config.yaml
num_attention_heads: 2
head_dim: 64
vocab_size: 5056
hidden_act: "swiglu"
norm_eps: 1e-05
rope_fraction: 1.0
bias: "qkv"
init_std_qkv: 0.0577
schedule: "wsd"
decay_fraction: 1.0
decay_shape: "cos"
max_seq_len: 256
doc_mask: true
train_tokens: 166900000
dataset: "wikipedia_en"
Each number is 128 + 24 x the weight over its row's rms, rounded and kept within 0 to 255. Layers, rows and columns count from 0. Numbers have three digits each. The size before them is the row's rms in percent of the matrix's.

# down: layer 5 MLP down (transposed), 384x128, rms 0.0826, rows 182-198, columns 0-127
# gate: layer 5 MLP gate, 384x128, rms 0.0827, rows 183-198, columns 0-127
# up: layer 5 MLP up, 384x128, rms 0.0824, rows 183-198, columns 0-127
down182 105:105156125115157136193130153129087162112144151109093165131165120113118171111101124154116120110127140133095132139127115140138106186083154150136122150096129150140094109158116081070100106135105129122176133111150091125147142124124148137102163118118108136149120137096104102147143142138148103132130125123119134139128144139134110123131149103120157145069108116135097123133213169138095125126162
gate183 102:109144142109087179110150132111087079126128126146161140160113102087159110094118130117121116113166101113090073126122097122130108147105135127168127113090112118117117149093118142114103127143123128113109157120111155101115149108147136143077121139160135143084136118085109082132104094138133099115119126171141141163116121129130134135152127084148149137167134108113153190148120167103134175167119
up183 105:105134162131077177154106129106167119115123110115150145159097111131141100107116099125146130128126125114166157115132078137124163138116143154164144126105129121130117128145088095144075145124123127151109126149110160128107108177140131159062113131182088120108103090136138142125081153137155136156119157137112107142126109104163132122125095144155122141136149186142087110111124143133088075134137
down183 098:169106110130156092155116136145124149138153123132094133107144143116097173115119122118101144137148100095118109150151117097134125151136137108104107141112066149128115128130138160156113102135116158104133089153114163120185106153135162125192135090144121116121138118109125128167175162122123166087162123130082166136158150171089143125140146099117113107150114107098136138169091113156151109128153
gate184 100:110113146122151134096102134147131148117147163093133102137124114099103122192114186142148120121167069118141167106090129156084115134114140131149126126120101133153136123163140129116142097157135164111127175147145113110154115147164065114142067152120131112116113106090113153152121134074128142149098151118142101108111188136116135143142106114142138150137141113103154168146132137159121101119120
up184 094:160159151121138106138121127082125122150171107148143122165137138119132120076137104115126162111062147109138134118112170115125119108191152128116081127156131142107135133140088164163155079127145127144144096105141143153117156133099119092138131126152107124138186151120140103110173097120107124105121130113130127111187113125115125117124138089141169087063126111141164114119137118103141142141134
down184 099:160140156118178116126103103143131108129132119138127077174121125143123109162113111153167113142097131086114127155099131121149102132094096104155120146131086087173191137137131098148115105181129136150132123132134143130133130145132102124114132174137106127112133180133104096109135176125137149167125105134116093151101144100105110121098121105109131101113106123110148156140122082180094093133170
gate185 103:137124085143148179158110135121089112103062117076138136122158142122125117124145112175120155135112112152155122127167111141149140100105124138113187103120139121143159120136169127136111116080137105128070144149126105109093122118117091119166149126150108131117106116172119138110117133128150155112106113141108161155141126115116131132145094145131190126111172096115143093134126136174145118103185
up185 100:104116120130113105088116163176145121125176113158115159141141177100125130151145127121141087134114150108126132068135130133090121131085135153099124156183159161141134119107107095130142175131133110093120094138095187138142141121200135128118167092158118129106145143128126111146115138096116059132107114151119108141103132151137117134131138129152107124117110115144139112107109124166160154096129
down185 104:116139089104120167129103066152141105145105101128162160158143175115121145077153111141119138135126108141158133103128137175102121086113134117119136130145153133161121141112108106103139154119108132127130108150105116179136189130140148158140134166118139130137135153107135144070131117164109097132126122134138173129070152162143102144140151113151136112151081089120102149151100127185130138122106
gate186 087:147138133191105144128125124135153141173108128151114185103159148151151138156145166151144151087147125129117160138140122139154075121123135153121134156118095109112127119092094139136134169078136080159137134135157117139142094167152145154127137142132148140107137108128117144122135177118139147162132177112152119131122138112141127124152136075154155124091138135172127111180130111095101087156088
up186 092:146136110105107097202124148108103129133098158118097128112153100075140172175142119147104137083122097090151125149111141104182140118129114134062116133166123131107126167136095085146140142172112099135122158138135108138134129138125123101127123158104128144101134122106128104110142126106121090113126106121156142137152100153073151125120160099122160116121160121118095127129157119132152083141090
down186 101:112147153091120128128068122090113160127139147123115120090146116102126139117110065093087161103107117116135137124111162078175135139113101138112137127176114147133134155123125118112110108125096116154095124130149077101111125142133118099129111164073135179108105129114119155146119079127084102145137155169135134145115116136122142126139185103140156145136168080129122144161110137120147128151148
gate187 096:149149146172113120143119134152117124125121097093155128090113110121141133121145139137145128137147157157155188126138123096133172091125100134107119096141116160133102107147153140110122101136163145163137150135136133148129113122115095105064123128151113158095153165120130118092133138130083106132154117145061131118137126153155136126148101169129124141138117099115146121074094040112166152127109
up187 101:118136107117161151095173113162153136141094122119106141117102098148145176153176081146145071119117149096126089101122183115118107137098179141128108134131119119135083111123101127143136137124114123134104074135125121113157139137127167158145105164149137151126112172155129142131125099142159127152137137148154089129105171148102133157132170118117120080105160130172107127120135161126116114092142
down187 099:111085133151103134119132140192155131148116129146115095094155101137176098121103119111116118089101145133092122164123133143144095143123086121131147134120091104129088160134111121117163084128156107134136099157127110099125123169142144120158117088134101125113088101154142167123110119167142093122085126104164176139111141152100174147109111127151125116166099138104142129119162167152170124120138
gate188 104:097105155123134122123121107107148124128077119149125125111129096124130153176162132116106079111151126136105090146137096081168109132116090192138128125160077110132110159123164157139168124150149113142145131106104128135148134124140154083153124169126096153143094120166139154106116124146115149103111116190145147136108149130135133091121166116102085103116131129109130162186139109116138120152149
up188 099:152081166124166100109122104123161125134081085136153131085135157112162148170135144169120106113134099121133104148158096091120125147171134179102107092127095144165170161097156158099145162143138120096139117119123171132159131174133147109157133149115124154123117142152123159124140111111156150111101142112153123152115169124118121078133141178104116107123141141116136157151137107101130108136129
down188 094:078140090120132148131125113114093097112149112138127137153126098127155144087109137147186137156153154136155150094134136159139133137104141131132165161104140125147078107126088112070125117077079148117150117161151123162131114114133132141094094143111168086110113155084179145151158127130111103120150147108095132098169148097149113145126131131127116176103152117130118150141151136148145156148122
gate189 088:163147151128106121161136162159121141082128174097146139133168078136159136132165101118151100124124132064141105156115158169128128106150164096140148168120143130115134167129147113131128092086118127078140141123112169125127127166155139159148109138142091163114129126117116104134131146150160132115167144099163106156143101093146109158111134094143156137113135101156178111159123138098129145121146
up189 095:176122126143121160091133187130119146127163165093121119118152098155153125177160138086112140136165103135126136164127130127084120121141126140108128147128119130096125166119114094151100148110103148153169099139121126122123132195153159173119124122105197120124154123126139100140139133120110162111140097087123139094149097118143100152106103114166123125075117099130087128133123145127138089110115
down189 100:154141147111109126152117179101175133135151121121096132147130082160139137113115106145107122126139164149127117121116113114141142145101120114145084146160105123145135151127107085115121158174125121138115078106137102122089169154122139129113127149098137112139127130111157135122153142113119090085130115079166174116178124155112103099146071089134120100090121142094060097137125151098128114117146
gate190 096:149086123152172148135125094148098146117119142115119126145094186150110091118095147144152113128114108111113126122162136109127170149123125123136127144148135154142103156137142166110125117135095169102139158070098149099128143132124160140139127092117118121136161152125121170098139147174136125120113122154119187062156141162078141103115103142150120171126122089115160108130105113083105120151139
up190 097:091119128140125119112092121141121142109091136137164109099161134121160120152131118082178140112125120126149117125117093174124139106138157105133118110125158115100127102130108128149162119080174130178099113095096119135106096080100135114132117135093125059109106098099113158152153101130141142117142137116115110089105116099144101194134154089132143148118156129145102149143130161175134124116104
down190 099:135170097165125154131112137127140088136148171119127139124130152135113138115176131124127124119141194108124132110145127174181103137165130139109077115145125163118115121076061106075120116146120167111133108143111114132179133166089131124157141120146107138133139139138160123113123124103147132173096153130104152136130122142157138089136118137137140083080145133112112101151088107144114138165145
gate191 090:085166113116116121185165135123113152154118111128151150139082133106124078112130131161156106097064125130148128137148187084158126135152136124094070161098113129117153129096134114111139161110132140076104122140132084126167175115128136124089168106094098162137144103141104129139134148158124170135109138106136122126127128152146144142146166134149093134125132135113105123145106136096125110100127
up191 086:100132057118116091143170141086139114141096114149164138177161088116100085132175132116145108126129102146111128131154164103152122145085109141118096177122151072116116106137114133114146125141147095098162126160118086158100101094136109116145126099118149110112151113127109136133113148141142140149159104106127155111123129071125138129139142130138139117096149154136105138131111142136107159085079
down191 089:144122070127155133116182127116106155104169160109152144132162088175129168149153093084095108142151153135134114152120164156108125116130178123137111085114127112123106115138163147142122116112149150164120106160127063128123117151119097157115110162153120151127143130102107122121177148147134120142140144139121132119116098148115118118115083140129111121136125114110148081126136093133137122210136
gate192 090:107133169136133121162139152128088147150142133146133114106084084118108138138122080109113143060105164154135090140146122118125135150121101145123149136128076125156132073105144124132175144114138129133136131121109115152116136109105148148129085171133085121119106157158097058132102150122075138150114097066126099128115124113112129134114162151127102149133111151107104150100145117100122121091123
up192 093:121132146146128062112157125166151178119099146125125121144139104165185156108145088112117109115144123138133139140107164156085143163153116121148142150110081075136120113134141136111131119159137138108100101094066115125104130137148121109130129148106103130164100135175182107100180152101130129100161167120112114114132182106115107143119126144129112147142127102147123138095142150117147145113103
down192 100:119123113139104116153126162116135141124126158131160118086093096104122142159138147146097085153121155103138118150107183112111128181086164134157117153127130100137127115123148111163154157101113124078173142108163135134121101148117115163169130153097123117106159141142123170130137092112145158131149091117121117172122121088136166105147105111116074134139123147150126168127139155076101095102118
gate193 088:112132140136165115091111146130112083105134105113101132102106121159139100106129094155076108107141115122135114136134103123126130126142095099138120120121139123112127118137107151066132151118133129149102087127111152163111155130126155099064120185082146112118110119127141168120085149107160151078131133119120116170097114194148179144134140147126129129133122143082176114142150112172148136123131
up193 086:110104131134090132158135107115179146116146090128130151071119093143140115127142140136069154148157168117140125097149128125139149171140139164134163099162180139156130138136102129144106114109136142110144143159129128174149142147137113075108170124100116121126133125174125151131147135127125087106176136114129118127149108114184075100121143151119181110099120141154145137098112173128137136122151
down193 100:162117148127133166156131119111153108143127145142143143095100144122122168137135170097162151158198174090142128086126148125119127169132117077097129138135148120162136156120156129190097135134116120128121115118135155127117123104139114083127152143145096081089084144134141120138153112151111113151165153118181141139127138122168091129110128085131149163138133176139092105112129130103107136110136
gate194 097:107081138132133113129164147127076100105100103137134121138125149136138099166131106160168090167120171164121174093132127137134117120138120134087161112051117143131128150102134149165138151173138125106138063148133123084087109129119102131148134158120090102133124163163114117139117144108152141156137088123103101153124133121122110124130140131131125110128116144104143120145080145151132086138078
up194 096:121122131132082108133133152175145154109123121118132147151120117130124131106109096127113167176177121110073111098082133156175134134105144165104136159147085159136110128137118125145128139139118141109153149170151112118131103124086185124124135150100160118103106143090098133146119168142145183127109130090147129155134090108133181138122106107110116139108172093114122141139110122127097131100082
down194 093:123140119119136111106072115141127117177091116097108133129125111109116175126113130122087098123140136077149105185144138119107154136072140129132131117123149130100141137129129101165133143113083151117113097115127074154091177146178162145148077111141123137135147133140118127140115113164083130130119120184135147115146126150164142132122140120142162082146123145151124128119094107156136122149190
gate195 098:172113114081148132124095085153096095127129115125143155153162116098126146132120141124116152145167125121170137115104127128156167135123173126078120133153128131109120129138108125113143114111092128111114144135076093110152140097174130146072120130121144130175094114119135158190154137113128136130150093119146125128136105087125112133132142119137125148069152106095149108085078116095113081113116
up195 095:157133124150135077147093142124093140135079172129095124094138103138152164124129093152104129123087089114104158099115091193141128153092121068138123099121102125120087143147130131140129097112174177136099107167138137130119146119098141116140141185127100129083123160129109122113132152114124154107110143091134120141118133118106178148126128140137125145141168148172102156115133138120131114140146
down195 103:140089114146136108134085103151085139123099148147125124112161089120176132134132136190083153114148127125134165104124069142170124144094154122098153120125108166099100169154111126127153109138124112145109125151138135128115151113150142121100150142109143106142102107105108142166171158097130154160118102124142134148119114149122148142089135169092140172098165123129119149120108136110077081120106
gate196 107:157161097129059183136128157163128159064129139132134130156128120098109150088116103124106101163128132167125108122125118120143158158139105122108163121123141158058137173128161098148103135094133099152153123126132123119121104149154135082140151150147151138105163125136101138079126108126105105113094115156140145116147118090100103106118134105120151119114180109101115121110131147163140140136119
up196 093:093130133119114104132131125148078146106139162119142146142067129134101106096122081128092109165092106152105148106122117107131165144094144136125116096127091108116155085142104132117090151128117092092095176122111126129067112166124102118137134154131100101116156105106116132120113120109139105145102118170131126118106148138097160106118172157140160093137154095092095141138090096132148112139156
down196 100:125113105114165134117108089095124124128103145153130102135105150125148152137126128131141102117114097134155165130159159143109153134143085114116101148113128124131174160113131122148139099131127147126148116098079182114137118161180106122141101102112174164151115146116164088106097159130143118134146167165111139090130092105105100156105113096105122202151151165106124119141110117137125185114126
gate197 110:111151118212102136129136095143125141107115115151080140118134113115114147152148152122139126133078112082108145107116143130149143149144154117149101126132156086132098134124129129105113136130159183183125153101116146128085137123102152120130103110158150140133106147114159116111137122148163118153102094099089165121149128115080140147123116120141086126122156076107126162143075117116151126099177
up197 098:118151110157107118139120146120130102148131114159115126096075129113138120131119127162138129139155135083154139124145149114125169138165115086114099079157123132152177174158142114111204124102114102112107138154127162150155164122147127105125131099131133178126130120116117110169153139119122129142069090138112100130164109115069102151119151110144146111106077111114119093130130090137137151114141
down197 098:147129122142105108112142084179116110112117118148148130138119131138107111106115118090089135103122121091117125117153156149170129103159146080173120128139129095145101104112121137082105189140119147116153142146118079116091145096088133171086130104149159154148141126140130107120119088153123114144074128123102097101113112150077110112101120146127138141131123061081134117114098119106116145133129
gate198 096:082113146084163149147149146143125135156141122089107155121140091106132114126127073102135114119097116185100146101147105084119111150113145097141143094145128155115151155118156131085149128138121116144165106098113151153143138111151137123142149136121118114111087099150148142068141129133135118169097089185138134118124094116095127122119146112191098142086108131121154107152118151130135142093157
up198 097:122142177118162117137128126078148167123126095079106144161081135124129157151130083121123129141080133148174135130160101106144144143095140122165132103127122155109150118128160155098129141134108124098107100105112139164146187131103142130134131144148101097124075113143134123109137148181174128173130115169124145105084097119114159089096148161161130128106107120120117138148128121125138137091121
down198 096:110109133136154146129161134115161120125132123156067132126158145137155176141105122137176105146139147149116142157108130153120122125116170132105168144167128118103118123109147161073099120175125123129119141092134143127083126156128068114167156111121068136113145161081104136115119169124124169138169140104147127136125091122136119172127122110139105122130125152169101171147119124166129163124149